Each number is 128 + 32 x the weight over its row's rms, rounded and kept within 0 to 255. Layers, rows and columns count from 0. Numbers have three digits each. The size before them is the row's rms in percent of the matrix's.

# layer 4 attention output (transposed), 64x64, rms 0.192, rows 20-63, columns 0-63
111:128136151130111145144115111095145091164145115174120123168163085100125145076083120160145102148138081121091086165191107123142079113119186134084067120105124160085139055118142165169118153121215118
090:087179206120157175089160116138051064116108090120141124134106157180103171137123135091070106143155178125150120134114116135093159159116117097111124152142159145108106145155097119141090052095091095
096:153110145113142103109121149142099170157141126138096143091098078153174063112126121145147218105084172100125124172093194085115175148144148130123115136095145166138087133139085092135179105142078061
059:115118198098104093114176126150114117166124105159128175115119130183181105117123135127090147206159121046161084150133164140088061121123140153121104133100101148078179098140078112125164101137146095
105:101111083103179118088099107128083076166151088063110091161126155171117165137136144130140130098139096185108159158204111109092115180158156135179152174160144065153111143172142141123130120083115142
123:142097114119168188106160109077137061168155171086134127161144148126121113144209230163105157135141102105100164158140104096135118129123109144116145138112150150056107106155109097074098135131089127
084:056164112153132120147095214120187115157071116177169077141142126125159112122145152146145176145126108071147061109140090141081104112166139116150081109135120143086099082135109127146156137147183102
087:149168102129133110118088193143096123132110188164147181098125098126184111159160095120132149076124136153150109133195146100175113130145152140143141111101129081100105099119094133138182085168076036
060:057099193058121166094158149118110082173122100167118161157184093154150132095160136136085158103133127071164071129110183125084087125145163165104105163121115168116124122156110092150148114115133102
067:164175097093147150146160153127175166144102173155134147115087100118159063132089194121129117212102136099166146151159186119094122084139126106115091144113136171134148107092050144122131130178125092
109:152199172152133162129157082115124071125041116139141132132118082114133053135121152135129127188125088135167108164118158130031181103090128127109140116150114188156124135114116166122139104108151126
122:135132159189185141177124136112145111094160146151134123082149131087117122077181148171122135100167135112102114105074091085200124174084099152054075088114146142100098114116132099089128152121170100
111:141153123181133097166179132155157156153147148135180124122104140181137063098144208125125181154111079093121116101101134135166111129078106090126141109127102090054145109075116103059152128134089108
115:145131125129152191174097145095152095128154226115153160109148118123113119115191164122079124105157097144125127141156146147128128085102129143134166062084148157109073081165196118131116104059134114
109:092149140100103145111151155105194078189146122145135096146185103123165084140157195126149108131124119089154078119086152142077082096168151181150134146167108058092154086142144175141134142099148120
068:124172086135130148081179087131142083156138125160090121109119045072104064140144117114151128144089132141057106153127134166108194127106116078093096133121134146112099111097125179137065167137155167
101:055152144152114140117108138148138084162143101155124089143176144120167156160079118120133121167136200091098096138109096149132055117159134122105098117176176121083168180162130177149078152141183097
005:176108120174161100129101167144129173187150142107137112144183142157171151158116168178163177150180135164107163157199157159148135157166139169153133156150151119133109177141180157129161159186158133
096:115142072063075141172115122169155085091116176124145130126074111059132189139159137156120105096109098158129137094143067120134145092148157131106096094158143098131155092107086119099171168165129191
095:163121145090133090098141124138090178163123151079109100140076121118142081107140136149093211173106195107143126165047160097163147143115134139114112100097140180165132107156121076138150172154125180
103:148119178117123108147136105097150127111097135115118093109170140088021089113103127178165105221142155138118116127111123133103127099117140154106146107158178178086115073143104180180108164116166108
110:183129120110143114144234073077096091134168154068078169156153116142140099123119126150166158144096132119082136183163145151168105112124125099091171125126097142163176108136125116071137143095102151
131:122107142165086129135168096110188100122123131137126109107153063125128055091169120211148153119103054102146158084101124091064168168109162158110149129148099109141096108120148183131128139096127173
102:125066097154156107195088144113125161102134122140171121158124188106121161097116121190097093182149085139144180153200098143141088118116111117119099118159133123130184145099163130074091160124180172
067:119082117084127138054076135142075142207154093092085075122131076143126133126120079112134168086144199131111123127100117123105162161141129154151104155095127144134058110188132088181122125119128134
129:149119088172104065143118156173169168147105131119148091124131159159146132138133148083104141106120133097159149069056156129228080091139087089139132107096105127154128102131164156134102158169147188
062:114102096123086109159103140140163213070149132133139105117105157100088145156162093144146159145163080103172087125034101128062157119129173152128136124150085099145131129101154151080172156122113166
099:091073176092073113107170151093099147120134158128071214131213115121118152116135058141160092139146132105121121148135109117115091123146179126091169125101087126097154100136171110113170139106097088
111:114193085157099217083167127171129030124098151154149143136127092113108145152121133111135132122085150104128089154099088107122150144143147083134127084157083159144158119141096180079135116143093174
097:081133133116172229103123148117161139105174138153173170101154131116111106082117111104139091094136171139141119111066123134185121148061095082094108102110077166138135139074142112128077142093162135
136:139118196143138163151095144124130106116072176093091124136180154107054140130117151135067136085140179113171123085104146143117189102102096146107184125152170151149068147176140111140115133133079088
116:158115154102158135119170088128100185084125127082166158087075125069073100139097151102075105215149137142137155205096197151137148125116116099107107117123120150129167114121155105133114179124135148
103:141145126091199166083063153131116097110123112123142082125082109130150096129170102145131191114192135150155125177096089119074163190102138130183085129126137140123078120154135117193101118128177143
109:146066096108176147105118141122097155135184088087132048207129159158091105166171125104120085134125147142115143101169138147128131110122143097114139189161095134161093147138166155128059105088080146
103:149127131178120136136146120139089200118146107163162116156136156147097096098084125102120145141152050162138141145164140171134159066119115057129110236155129111097105151122121127141070103086118098
123:149128101150146135111142087154178105139168138117089151073133096070167088103074115164138054064114133178103177110167179091139127118167112151114101129088132108198145105167113125151106135153166099
113:150120190111052118102177124143112150115094115165135132126143097157100138131118079132122093161120118125222155098103131136097179141067119117121146163121074133155159090099119182128088114123123217
105:125168171165174106145119165146147142111078119172122125114086150094130082111085127114109073220086137109174092161116172057086107101117098133140126112118183140091150134134102175119105095150137079
120:105058103133113108085129151132101142177125138131141125144126120152077130120092171183098130185090112137162098176102197155056143100195117134198100150156096143123101101133134094088138086129087128
111:146141139184161165099144093100084067209170095117112078181187123134118127106134114140140183093135115122084120154113100143132097117103091100119104091143126132131072118116162136091100185080166180
111:195138139135106108132122119082154173072147116143110148115132126122101095158129136135180130162110145131121115125129096124174197168091211168070167142118096100077115123109124166126183108154111043
097:067103168071125127167138195101144152149079121190131115174156111148176105108149129157121116130063156099162129090171157183085166104095117153132152174156125137179119180083098112138148109146132118
040:117101170073090095125110128109118168125035082132114077116094140145143141124090087095085066155077177085137164097145141111098063090127103140126117113093157139148133114137085133180104083154141118
091:128159168033148187118171160138118069146063173145186138150125069158151107119169159144089149122077159127170142118161146116157105106126144109112104127130152165115107114095067097172145110138128154
# layer 4 attention value, 64x64, rms 0.152, rows 21-63, columns 0-63
095:109135064130115141113126121095164164128130170093103139162145114117134110123102094192162167135116141179058053110116146116117104053142162172132131141133107143165157144085171168094171132168179174
113:119129085149124151160121088137120111097163165108109107153174121161092209140108154134134084145169107148139128059193123115156091168106181109154120085158116046121153144135136132105063177098131158
078:141152037133116157122113137127127110150170166107116134145140081124063144105142130116121121016090172203097145099092112123167127102144144106131120144187145078139095126141169138119068128149123118
102:155102185119143121124110132155166137119141124158157112134134109090159085129096092115148130198142093116102121088038136113127179074123099111091119106102140126117182121193073169091144108208155140
122:127156085110106112117126140117124142108144122180108133140091111153128118117070018092128113156225129104123121116113123118143131109161112068147142145106139114164122136121120227160088117187165100
084:208109065060109117126188110137064134141159155129099136054129103135116134105157102159128075117166143118091103147106123102154163161111104144130155135154104073136144136097183130144146161082067127
093:115108124122156126095148131129174123101139080140099126116143074127081137124103177161074090187155129097128138114075155155183111185119152131137068136157183131131133064137168132098091143054167176
068:175157024173130103147089136126108144139132111082152101103107122103075131160121128147090124158101072210145119098076115091148109119154148100122146106174108077135119152128194105116087105135147161
074:136116139103099097142135110118076105124156162104070170129158075150120144126186071114087171058167172100128135123154088147137114200082089141139102068141113103106143154104162128137084181090144117
109:069167097101107098130108125147145119136106178094135136115151100151143109146157098134146151072074160166064108092084134133195174131137107139178100065110099130136143171089151127193161170111075120
110:148128065136121131112134100138115098150109097107114108126096164155150171114097133134098073130143145091127144171132155152099102072145195078231148216102124132141114128072100123177127104128098152
106:148115123071102167138141116102074100110147129096077147163131097152140148118102100099100121113189136124166186161090106120091141160135098189166145109196156096140116148042094137169110139105178097
118:094164086104074098103154150166084167131178184130145176166108158149130105119093084178096112097186118096114129111163126166169124125147188073089132094091105114168104096134086145123177131114160144
102:110076054071114135160135115166139160139136071108107116094104133083083146126078056134211074077167115140152143130129105102138190123110139118111133131143121137111121165087158167112129158179149135
068:120169178186101102128121139131109131172088163165122186073175177128103171118186127121122151084150134142163132133118118129116136076125104067176104049116114140139133125134173111117155130107054085
104:133075108083158143143170115121107149082112120137144134073100185107076121156182168127157088117100153137120131187090134103109168101147155096141134157139121128138129150075190113035150080131079108
005:100140218056132119095134126153153092120074153136134110208140106132075136129106147138089089105135176057115119115113070154139136149103107086108125093113150148127135081096112110085074122138165153
094:141102117147176094105124154136156156178145062137105113151175141112192070061125045086127090161118120098101126154105147137118121124157104161113100177101108185149111134179152144161117116076134091
095:108137139160145148131141114067138142073122188171098085162134141170160125115161135074122123143094068146130153076231109172077084108091121154085140132146104124130118166125143120186110139136100096
101:097158066158099101115144118165114114139127090089143160054139142124150086095200115136132209091131133154101137098181128181094125106143123132143153124169101057133130188185107121121145120175137136
100:074169172118128119159137146102125084124158146151134103137113081135076148106123110056102178070115142134158179104103084142132160149160138151137100091092123117143108104143109169187121048208145118
126:158143134101100131159127123168073111155128094126131124092095148119143152137127067050071129132174091125129179155159137130171101130137090133171176094085113150066113186158045101157138145154127104
109:175109138098092133113115149136167140132087187079104141154091153123124103109152128145150135096102156057057093147099156154108196139168117177147178160133117138206098108107084126167131097131088158
069:154097145128153121122124132089175141100129146177136134100123181141150103143146173123114098216100076121160091089189131136117106098070123074048137087114116086094159141124144156083167118179122129
122:120103107123109153129120105105142109136093172200100136128070106133150118107088153128163155098127107119121120214173132177049127144103155203068130133162147151113128133142118134138200149063130106
071:155151133093141158130162138157141094164120076128108104148186128110220122086143115116153069101110130141111150104191165161166120117110110201103071177129140163134118080204105126133131142102127151
104:147184097146135144108140157184132107105103103136162065142149158138104099167135176094128140085135098164126103148098132119152155127147113030131086123162112154134079055174088165118124111179178147
103:126155145144163090200113128103094116186190102138130107124127131135133121126154101084129114166147187156125101158120125096096107063139115123188145176092129150080123112105182138121223098130127072
089:121131099124104140177108145152118141122127158085127076158161140086207153134083152141116150105150162123135100175156098085022097102170164084157160118139090126151114077177133111092162134122092112
124:146132035131152103070132095105114116114093161138139117152117130148178096129156113177124153172121141131117131161175158140166108129165176078174094109125069064083168149110150078155125151135192127
119:065133126173113161106131117114164105104083162109114121205158144165159150094122077121129166020078151110143132084156113124089149128150130097157116142153117103166105154103121117142156174184081121
110:149082169153079122110113116086103150139148158126141144089155147141163138102126142167103067152113133124108148040191179112177078068103124118073175099093116156124140155104080139085100149140096137
105:146126126112132104150086151101218140154125157150098141119085111083105109124155077146123109140094085105128118100110129112161080098122118193146082067167181087196148124180127112120194121170134139
105:149092169122054158101147112106130116114119104104122160102142148096130133154095156163087158088104123134121096139041126130169096137173140206170065111141170055118135126119107135165181164148133148
123:089125170115107129156104168097141157144129105131133118147111122081142128156157058131098201093055130062131074141109134168074141169104165085103137098105096186107138183154152162136104137115129171
118:107129118179162137101095153150142124182120152098124130121137131090145159133149168105126154086133129186089099208144133112122101115119051105121149115134112123060116110154079082199180166178109080
099:061159075113097111129156101135083173126133129062123139137124124160119188124216170116183153107135113169061077110136120106119150150102132169165161126160146133090112166071160116134096153119107142
115:151134154107075163158094124130148118076113139119073170161129151127081111157155108094157113112156135112053066076133110121134134138113135103125092174145157079045151104145170182169144157144168091
104:135125196121113102177181115127110099127137151158121117094050113119156145128148155158125110153187150083149157149176119134103158111154122133075149072087134077128146131118138168176162054184087096
108:039127088121111131098122135184165117115106056107114119129151094148128139128127106136118106146195120124127171131117111130099098081104101147234130137174120128162142085148129122096088110146167202
090:196120074133137147150123102171177165109100163105089118122164142067072148159141151108123160178205119171085110165093092105157117163159152127131120104127066098139135146144153095126071159096143113
047:106150035170188137112150111139156163082134133108106146114089106131122091120155158113166204141119091167079071130121124104137150156106140133067150144155110100161114208099127111102096160116157158
085:126137146180123119137144100129110180102176156117110112113160115177131114096071088108112167122194116171092123107098120063109057130181150107100167123116105150139120190155147103160131144117149040
# layer 4 attention query, 64x64, rms 0.215, rows 32-63, columns 0-63
098:098150168133147119160123069111154060176097131131069159178192148086159103110135111115123139094148108104172088166139177150116127119061140125104090173120120155118150176177163159083118112165165136
120:034185133120191192135120083132157183113130079143128138102087092088119119131087142077088105154093111131143101178133089144087133139180108121162120114150142167125159151091160120145132172137152092
103:142159077174129115127173137158119146185132048130114136126149122148169062116091113131053167126101100081112161087071121146087147154121124161108186135086115098158130111123120079074141117162089131
125:107125090157120120097127183091116107137188226176160119154174136154113149096074072162118159102186171161104160090134169084124158134089149116140138123114102074133116171112118151130153146107095147
112:188177134182116135069160172098120086148134176133168135160092092095120132181139120082140095197097151139155139134108140122149169156085138154179138151117101134144060113083138122147072100092159140
102:076149141182157144104091102151120131118120069115132106083104169117130170047128176153178048125157126167171170124159119132097098157152135129114150116073152126203098137142143156147085096130132144
111:132117123165101071090143149118104136097099180110144121149113204126089136219094121092149145143162129161121106185138161146113085077121111147156132204108143080114118115100113143148165063131084114
112:121113082102097108121140157078114142231120114118145108113170155164142173128119128133140144177109221064128179114193125097139105152153154118147112107159118122142104116134161092111106116113073074
125:128147175069155091143128128161186130119153126192120107131140123111132139115119123149122188113179110081148099102183132139167135136092145146111086177180102117120087107067165212184144084110122154
103:081125077087178119109140149156129105202134160091151196168134096095172055110117180094138134176183178152119119145142159152103121095160131077168135152115143138089102085132160125129144115140100151
116:129133113156183129125114094167105169089122113070102102159096154090091095115120084188175165146117125157147093182103155146108050156139083140162102126209118129106078128114191132107126151134149128
128:182127136128104119153171182118141111166161161102125080122147163094139132194074076120159118117169148125121074114087112095129178053138164183093156158083160117110142090177120101128082139139101115
094:138183136068051156119096092110133106148126092123107143106133140193122178112128076144164166176153154135168118148068083143147092161151135173155079131074102151126150077168135134096160137109134089
101:122154144154186155099090064113124185135144162132152161058104121151107102154084127083111138144151145133124084169069168142196149162117151104072154132157104133087101126173139149068119089088121121
092:131203080177115132127104102124146097137119135109139094129097159100126099146125107115125142168129187107060152075119126193175151152127139199130120062127149177100164092147086119119061130171127133
096:138176187142126118134133151152121082097099112151101113096099208082135156060119135124059154170116201149126150128156136108150119121114146100166120184145099061086122176114177122119120172148112127
111:140123121180124158145127121117111172137098116166103130113095122130094123064138096145142114168051148098162103089115146162057180165180099139120123160157093190103159133118120184091103079179085139
095:147097138165110122105119130093067071082119128138172127140139166145153130111112183147148196179090106105127146167092113121137116121090105184136171139201165130118138190099176148112172096108118066
097:123177063163084141119135123088120153170072101107106177121100128171173129176094139129109071121123100143098108115167118166111100135155091102137158143156111126123183051148143116158104165206172129
108:115134185145127097162104106195077127120138152155142148150127134117187120120085174119076115191180127119174086101226117152148091123148046106149140128132123137101120127151084106111125108089110146
120:142141124159136077124189177122129105091140088088143126106152157161162098182119128102202133100144109147087099087133127080150138161151173193126151099100139089141104141119139145082187146156051095
116:068109106161131133125151146151057133143086109132059160087112117107140162105105213122144111155134123085063134164073111183107143170155155120094143068102162129150133124131105148103129165127165179
126:097096177131102115109129093160103115088183168117106135101132100120120170097161110112106169138148097156144145158134141103135105180115083167156117160144190092092107119204162159103142088072118215
140:094128139075118163094136070150085117090104132129122092124161081081160103060093090127173121089113133127129127185154125160175131138185099129184175154173078147140168154155166150155101110104108166
100:168070104123115139092121132041156147098116096114099097130100137150092089112113116111118128182089081088141135122185159184098153121168157084166146107128118148181138096149175118082115193118128180
116:169115110124184108164102109159109112073164131138118145178138147095086137048091136143106174116141178124168144154168156081220100135146111130116105160147108153194089131109139121115123114175137177
112:135127094197097209190145131064147098131124056090135143101135091178102142143163145129164157126149143110097087106162071123109164114100172140158152095095117100136147096129112078086125121117127077
132:063138141129154173148122098120114135112088047124096143097090117174131099161152140113115141161143102100133099137115098154063149155199075126156138150153111162178157148116057090102111161115173177
111:147104160094143076150117112126138119136143102113094112163116128130090119111070118113184138127140123169129153151188187117119130160076167152130163191138177070131112146175101194186115121050092129
115:177094091117069063137096159108167108137168144143164117119132128128156124194110112100141151123159126227095143161147101138148150134084172107136174117134164059096075154098092153114144121155101136
110:119111148067125084120165133079148144128143135135138136165169186119118191158105145122098104101154169118182028118101116109172080118089128091159136096154110099120148161130077143169121106106124196
097:204150043157104149120138151131127120114161165113128101153155146125163141163160052096147091172113159104073111128129102077142113092099129146190078128094112100094180123151110147153147103146159081
# layer 4 attention key, 64x64, rms 0.182, rows 32-63, columns 0-63
109:093066123122115122104179150131166079102182117178120195116147108123154167140133096146147158201138091074099099129135137106160092109101159150107190119124125159068086113175108176133099113087115116
104:174158150075158122131016069116112123088137094137126210129138160089126115156097095130170111172112151123140118130153158136112148125111103111146088114200062144121091136131109123115085145168132140
115:098081097130144104102136148146081169156091164169104138128145098153159117107162191117130147120112045108173104187050158120143159158119139139163101201156126060136120120112123141121123129173082131
106:086102134126112127125193181108172115150049071071101077136141151081157164161159149149133102073166084172155094114136088105113138140106148176110130146128099074171163094129156141095134149129146111
103:145132148132152113156145091111133166099122077097124081081063168200101069107117188151161191198157134143112108179151118149076124149116132148147131129071124133103160110109107158162090141113158154
106:101196212113139112147142118168127118093147121124105139112133149169100152145077202114093094083110112112113191115123117102170109078144111164127130116152123091102147149164182174164084108105172076
110:095097094073116122155153228120114187139134145132113119119114127160130114127063118091112115159138217149101132094155144126128215147127163142077107130103143159135134170133117116065088143102144113
113:145100171141122129135110140139014117154106126121121130119112154148170119143102174120134181097121091119143126122136125202119056101125116076172164138115097140161158139073108092111198113165171096
111:175120121147107128082129155120171074087146138140190087154121150121181174153160136057160149174133138145142162137106163101080125122059130107154174132148111071143119199097122119133145081093121087
121:136062066082130101097127120072134139124184070118127147155125139157195088139107118154155115128104020110137164128163202129101132106145107140129112134107134103166119178140109104139161160164116114
102:114090165098133126130108104100118158105189101127158168126121117077045168131106126076176152145152148097112159139108133102113119187123147116111050055146089161121094159106151112126159151164146188
105:099135128172116174106119126082113162081134113112133129038086111159082135104153101115094110122113132195195119168080150143190173131145145150097150190071145151146158089161135158099115146133138142
110:114105167089158124175139087082119177085118198122089114172125135127149196113128131124094155090108137130120126172116074179159116098150167098077178114141102102076145130102071127145140095117156191
112:095141148163179101159114117112140144041150130122056165125111145070143091098087101106130129098172144152147129105132143127140150144093191202117166139109073149141070131069167109135106135150089137
115:092126138120094163157092099204165214130140119119117141071079126173185153144132136139102101123121134134133083148110094177063139149127090146160121119094087137082102097083128111142208138118138117
109:106095145150144120156106162175145103184119118155179094117079134094067187129061141121132072157105125104171108138184157142120100106113142079155113140142143111143121096108095151156083177145211102
100:109170133136135126122128126137143188143124150153176136152113107105132087160090232116061153161162100137169135116090173106104084199118103109119169198161094158104106090112123153150152111100150131
109:134094179166162156210150171122085136148109132160159141145147079147081108124125121174096160144109109139127158117164117155075178119073137114143113072145115133093107163082116052096131143071160154
108:090149081095146165124144066169131173138126139193056168132147108117190129165116131082187077139103112114109129133162140118132095140194071093162128116086118168156161169140111136117125106148133173
103:092153082137141060145119182156156105099105112194167129161157159179154159144102099154143080114103134137095131112118164116157131111108080110097072215078081106120151164105125118144111125157149081
105:101085117190106146129084184098157161179139160140108090115122119130100099102176105096112173130106098119088120116136127194171198134149179129107129149137114089147170092107181114113140161135132043
107:098138084103197090147099101189136137169173118109085130117169121064133075106170182195061093136102141105120155090091150125148111105142119098106151115125140114147097161103169145157169162124121169
126:140163160120147139126170154084163055145176157155159157162099145123109134117105100126174152055139152124073070079072156103109161116111164107123141132114098131108076147139164112173100173075131171
113:102120143081095115053129121113136143116153121163136155077130170123066188084103133162142176067107135140126163123168200157112074108134118089093107174132137126121103093104179100157135115086155177
124:108135111111168181106161105164094150185158089101146159187143127124095077107122157124187115143116125146143139154114133158108045096130123093085150097150089178089158089056159163135095163144103123
122:150107161123121064120210124150141099106146161097183140127100137067111165177065152116136159186093076135070163142124132158116117077064092147142084134125133111096170107106157124121163152129127130
111:087149157116154178124097100094117139134122167109110089114152114144130124099154088136170068144112049075129102141123056202159109184119125136131215131110152073102146126100135140108083103123129116
109:079119096068170093115061079146087153170132105183138120161157134107131118144161088172124144131088147095191093109134099113091129146148104158112129161177090154116115166128170153145096091155076182
117:131072167122117133051191185120106088108152102140137147154130154121066120117112150077095065126121213161124094142159131131128119122112165101161134107104123117141166184144189139170114127089105098
108:141155096143162144064126195089151102106136151120117149134065093182165166095150091103110116062119124155112140110177085124134178142138145113151137122079147163156204139125140098121092198128106090
110:068116093121059108093139186155165076143119168087123075140142162130152144177147096117114171143118171096148147151094120112149111068138126155160111141121139159158141148096126102148034158108169174
099:135162184120062135136179097161169150116094093131151117095073105161163111114091085119143118141145167133114085152130102176158137156151176115072081140100148139161139120103064109063133127093185163
# layer 4 MLP up, 256x64, rms 0.34, rows 0-31, columns 0-63
106:123177136141051158121093132125166027138105089171151108171104114124125120115107112144134156081141095178139127118124130166078114222191158154110139123126107166125123128143152148112150062132137118
090:081141106143153183155117169133131049125157155090092098085191133080148168097098166150079076106146149122127114151118182147103108095124121139069104096096149187126120137103156106112158094121184103
082:119154148197138075118104106086089112139127103129158113137106065151123094142128120136163128120097136128179078065154146145127131083136140103087188058110076148138126192115188164116137137078079136
099:089114109143143138057122114045104158096120131093114062109100146123162102130115151079146140109103091199180189106111172135129141125109152118126109105166096205131107122141164106144129169162117180
099:127063137145107088143093074052095123159153099158092134128146096165138077165130132123126132113081135155072117116196120183085120131093111154161183146158106140162123146161117100163154092058135113
104:140160184184086128106145115114072129176120114057136102212106091150124183163137057140138122105118111083152136072106154144135122112123074112168149110125043141112128113127137150135099124096119144
047:154146107184076188167127135103111162129104067132166153106117149170142143199140123152136114145084136136106159095098092141094157115123149162066153117066107124132126118112078034141110123163129084
083:171118139135156131186109114148081120095112097162132067156074153179215113165083152161134140119084096131122115088113085138109128146061130134140156156124105137186118160081168109112105081131086101
108:100139119139095127086140045135113068120134160180147138105176091137130123132105116132133095110185121129126139149175089129097165099145055138122118137176159108181132117199120102094066200124137153
085:123173145187112161086125128152079026170207135085185094101145156105121125127135129172106106112135084099114134125115069105098132100131148096133202094169112155100131117141138152138120134102109158
112:116182122170089143113175122192104093109083137111162158123141113087163120235110210160151118167108099175173131116139115111109149114167153120101117156141155084141125131120089089090136136138084131
088:147131106084123150138064131101162083132151146142095095127140091131172178117189123146123125170128186169058127142157106132169133111135177135156095151117168204104098145123112104210136137169170130
119:174115094136132064152119159121092171196129112120107167140123131167152071124120128126168139116116156124122101148168156164132165129095070092124102123151121176118132214113083062062127113078101143
096:121067184122125082193103069129092146124127090134117162150156147149145126196132100114124092148103102115096166153145121156158096115049102120135151054098133136136162174122155091089146185096124100
097:105108183165172126189155136122206182129135142149076128124154154146140111127133142122149087120138121133100150061151087067086139136066109122051152138126106174136140105120131112123151139073068092
117:080182114107137098114187151128105147094098127173134118161115132199138137165098109115150132135152139103057086045140069182153099156146094147113097138154149110128135136190143138088086124079106152
096:147142120116117132120156156114071099110138094144135100127117109178122164156136111181069119145102151180142135087012159092124177125172074119128125090204134121136162106140131087127144089098141162
087:136142157137101121116197046173192130136103157108117171102108089062139135152153179100140093148132145126094126141102154147099153141126189148133174123089155164164150110088177159192167143150146124
108:107089096089083098133108115100112130155169079170081099143134147121145057152147134106101109164152170157103121154171156178089075123096090125130045191135108138149174107093134065122117145149128134
084:107137132131088169112133147121097117194094067211158112139145125168165132111084122127155149174066125163122122112148106103121116121136075088171011140129114141131137154092136182106126117146123126
111:062148068065149155125154123129140127148113095149128134076140118140148157159103076103116119107140125192067110110171143123139171120161154169098133098201158115156170166119095123200161079107131143
101:158148112116090129130145095079126144115137128081165113092118150122102129138125232140132110156249107141121148114125138141129081148163120133094151184116059080166123105166140161158098115122151109
084:156086114137124099128084125109145089148159148063090097108181150130136117107108150151093165119114127065139117146155086100090110134174125118093123090198161112191117195182134122122166149141083062
102:121091132101150056082164106159086137171136120112172117104107135136158089186144117150119142205117163110160132130083115147076143108169094080109107101118110126098183163131097126111063139076154183
098:090132142159026112128167095131175181108118091174100109159145120162164146139173113149096183125130110094106120083184115142134088098108074103138095105111114156185124191104085129107096130139127146
072:203119124105101116160111096101095151141119043102147147070151198100125138128102103120108103174111105100146112161124123115074074103114144155173116144195124114121109138115094095140111125154167046
106:166079157178174159158160178196142130113126114142119167078121144102106144107133143145121126155114163118102131129059160135110152099117041155130147100108151192170082092156111145075094097130084113
089:108121080126137147170080121098105093124213108048085100165134098125153119135135127076104150091136173104089143105136102161050157129098127161155196152159112097108131147169146153143170122119166136
087:090154140179117085182126184184080101160133144108100143128156122118118052173121100107142073114136159132151166150145128097129118149118130095073099075111124104132104203125128133092147207117145171
114:121123134087110104134172138140093142187112136090109104096127128105151160185136187098128097077127146107147167154180154127043197162166143147128125135096119069134110103128101075136153088102097189
109:128155107103140105162124116179122090131156066088112137082142114149162155150175138124208162047106126132123164088135119118136161132129066175133141129122113102192122126188100134172124135103205122
107:122172121130102148122138145129101095154132078117115092118152163113133081167148206097101092138117131182128153176152143104151076167154073132119108134127117143147075156100156044088080153085177172
# layer 4 MLP down (transposed), 256x64, rms 0.0831, rows 0-30, columns 0-63
108:110140187081108103148102136116162175061092132150100134154116139115131092161129147115062162170097132202075136089132128200105117126141148087120121100130090127115183144115199105117127113108111067
091:190107083109124145161123110113161130175134156127148116138096124168187091153099070076182144091180125129170147117177072112176087129103117062185112168155084107121126147145106155124165158128122136
077:125077136136181114100171133071146147132138116102102112107089083116113080172153181138134123159096174108167082141140152078164078136143175132172122153136088139144095158144125179077122120107195191
095:097103120105097134067103168114084164060130149153197097109118155104194106135157142155144183145197080143155157116099099166101107106145124113122138124170129143176143155115083177122111147146147064
088:158136087128101193135134120167113148140164067157141156097106113152108180121135086096113143138152161148127141168071118100126088055158161141166146218121150126174132145110127135142054125129067139
101:156149172141154124105139125117051117112144122162050104091123184116094158123148125219146122127166105120108210080158115146129094108120072110132131108092173093128110128117124123156122178169141083
051:118122180098141064118185155149152096139129167149137123165149148102061118086153100136139119157165166152175086159128187140130118135085057127124124202136120111144143143140170184103154068094112145
075:135135173091146199070121165097107090162138136142124189086141096123076153160112168084101078109159115118195097131122145099122082138124163137095101188106124142119151114143176154130149122058084116
105:139147136134180124099116138155135141128105076120099077161173138148057135130123159100128094156143228104145134168130137133100120140095175151117166103165139140102073139153115082146073173166096058
083:125098125119148110143118211150145170128160116139184075130143159128163115115119164108107059113088146098200141123136157125207122095147128151183133179114110077083089151120131161082127109112098086
106:163166083119108125140136080151146118109098147149119179111135164150147141129077161055144044119110143124126111128133115126134175120150175119118096180104059120118199167091089103135167111087177169
089:143153151137103084110130105114107153143177119108131086118129154087124114160125121134120066095168075136161106112142099090139159098121081089077166064063051097142149140160190102134180163105105104
118:144110120150187138150085104140163096111183168110110071150098178067065143127093091164109101119106128100147070126099113133138147129106110164068119126124153176099122117206107138183171165120143104
084:178114119128134134122123136099132112120078139159134104119142148099107201096141103118072224134174138127119082151151107143134080141143115096113105116122055149089194141155140188117074085185131134
098:161162083135105167191126096142155090183129135115101129159127106140062138160118113120094109091087148140078094093146185133106130108111140151096126216120116115114073095130115158136113166189198135
114:119180170134091156136081147169123128089168125156091153143064116170140106169122072126154132149122120113081091105213115147127179153078133147107144155144086162133090123190124146067174156135114113
112:154115122124176141207167137136165121081084074150106114114136163163153139133127114149186114155157072182151143138137167161131089118143123062060114144116180117158093131072134105132089070103116138
073:202137137094116150127165178086133138090145154100128176110180116097111107113163000158154141090069134144164144143127180126142127149137075128071124107110131140146146101134118145132115179116140118
105:132051111144100126134104104100094139136163103145107070114148138084172093077141179069143110177115166125112122112124124115028118132093144119180125171165140102124169149067145131130117131185163128
084:130156133135085218123104123135142104109131175108146144089155153109134091105104134106139127107150146126109175117117097078115098117152132110106128153134217060123088130179213155122099122095091063
111:121146150121148145072142136076191103131054116118162169051109082143162135155125111180114119082110153206123131129095152158140077173110121135181117101170097113127100118125115141123160113117077083
097:157187144134138140101146177147167066136110130135090098118096108138149120074137152068142159108070191094137095176138138165143071177126127139097158100132133135074121101163164084186096105124128177
079:089086127171143100146103160131181092135154167125115134117108043144153109062157163133145159132146154106099137092126104126133113128150219149123087174066128153096112108063092116159132107146163170
113:108118168150158092161164106170166154111093085139115156138128146138131119176149089105112088093144122147138169099167070129073164200143117132134109116132059086102155200140175152119077110106158082
083:138132121159143094065160117140106169155035141110163154161146120150124137149122195122158105138116131157111162107059107132133054116165163164150126113174124079148156174167159109172106094094091112
067:119075155100155077147140170165102121082116158102089110117100102127080150127120170171122105086162116231157145170177098115184140124091134052164113138147121148107142149133122187127152136123097132
106:169185141134125113110117141100072100118101146142148130122074159167103102083158173124175180147145128083118100129089115096150081128125129141126153112100126130121120084165133167214083102161195198
093:127171123084101116109085134072175103110106134104110073214156160146121126120136091118093136125068138096177125144179138109113175101135131134072183156152122130112115146113134178188190117079125102
077:119164097133105114209142159082163130156124150134111094165143178176119104119135132074122077105165121084124130119132131162137188126169156114148074124094094148054088151091113112194116099158162164
114:128092105116168148141118131121118165132145133148113082142155092178048141110052140135132106151153116106082176140122174102133133090104153094077096135111094077210104143147094184150096149190135135
117:096097150163163138085100073127169132097157126144176103182104106114155142126093142130116118077111145133133092077128082129155171136127200109137175173113168097135084126091143083160105202169099085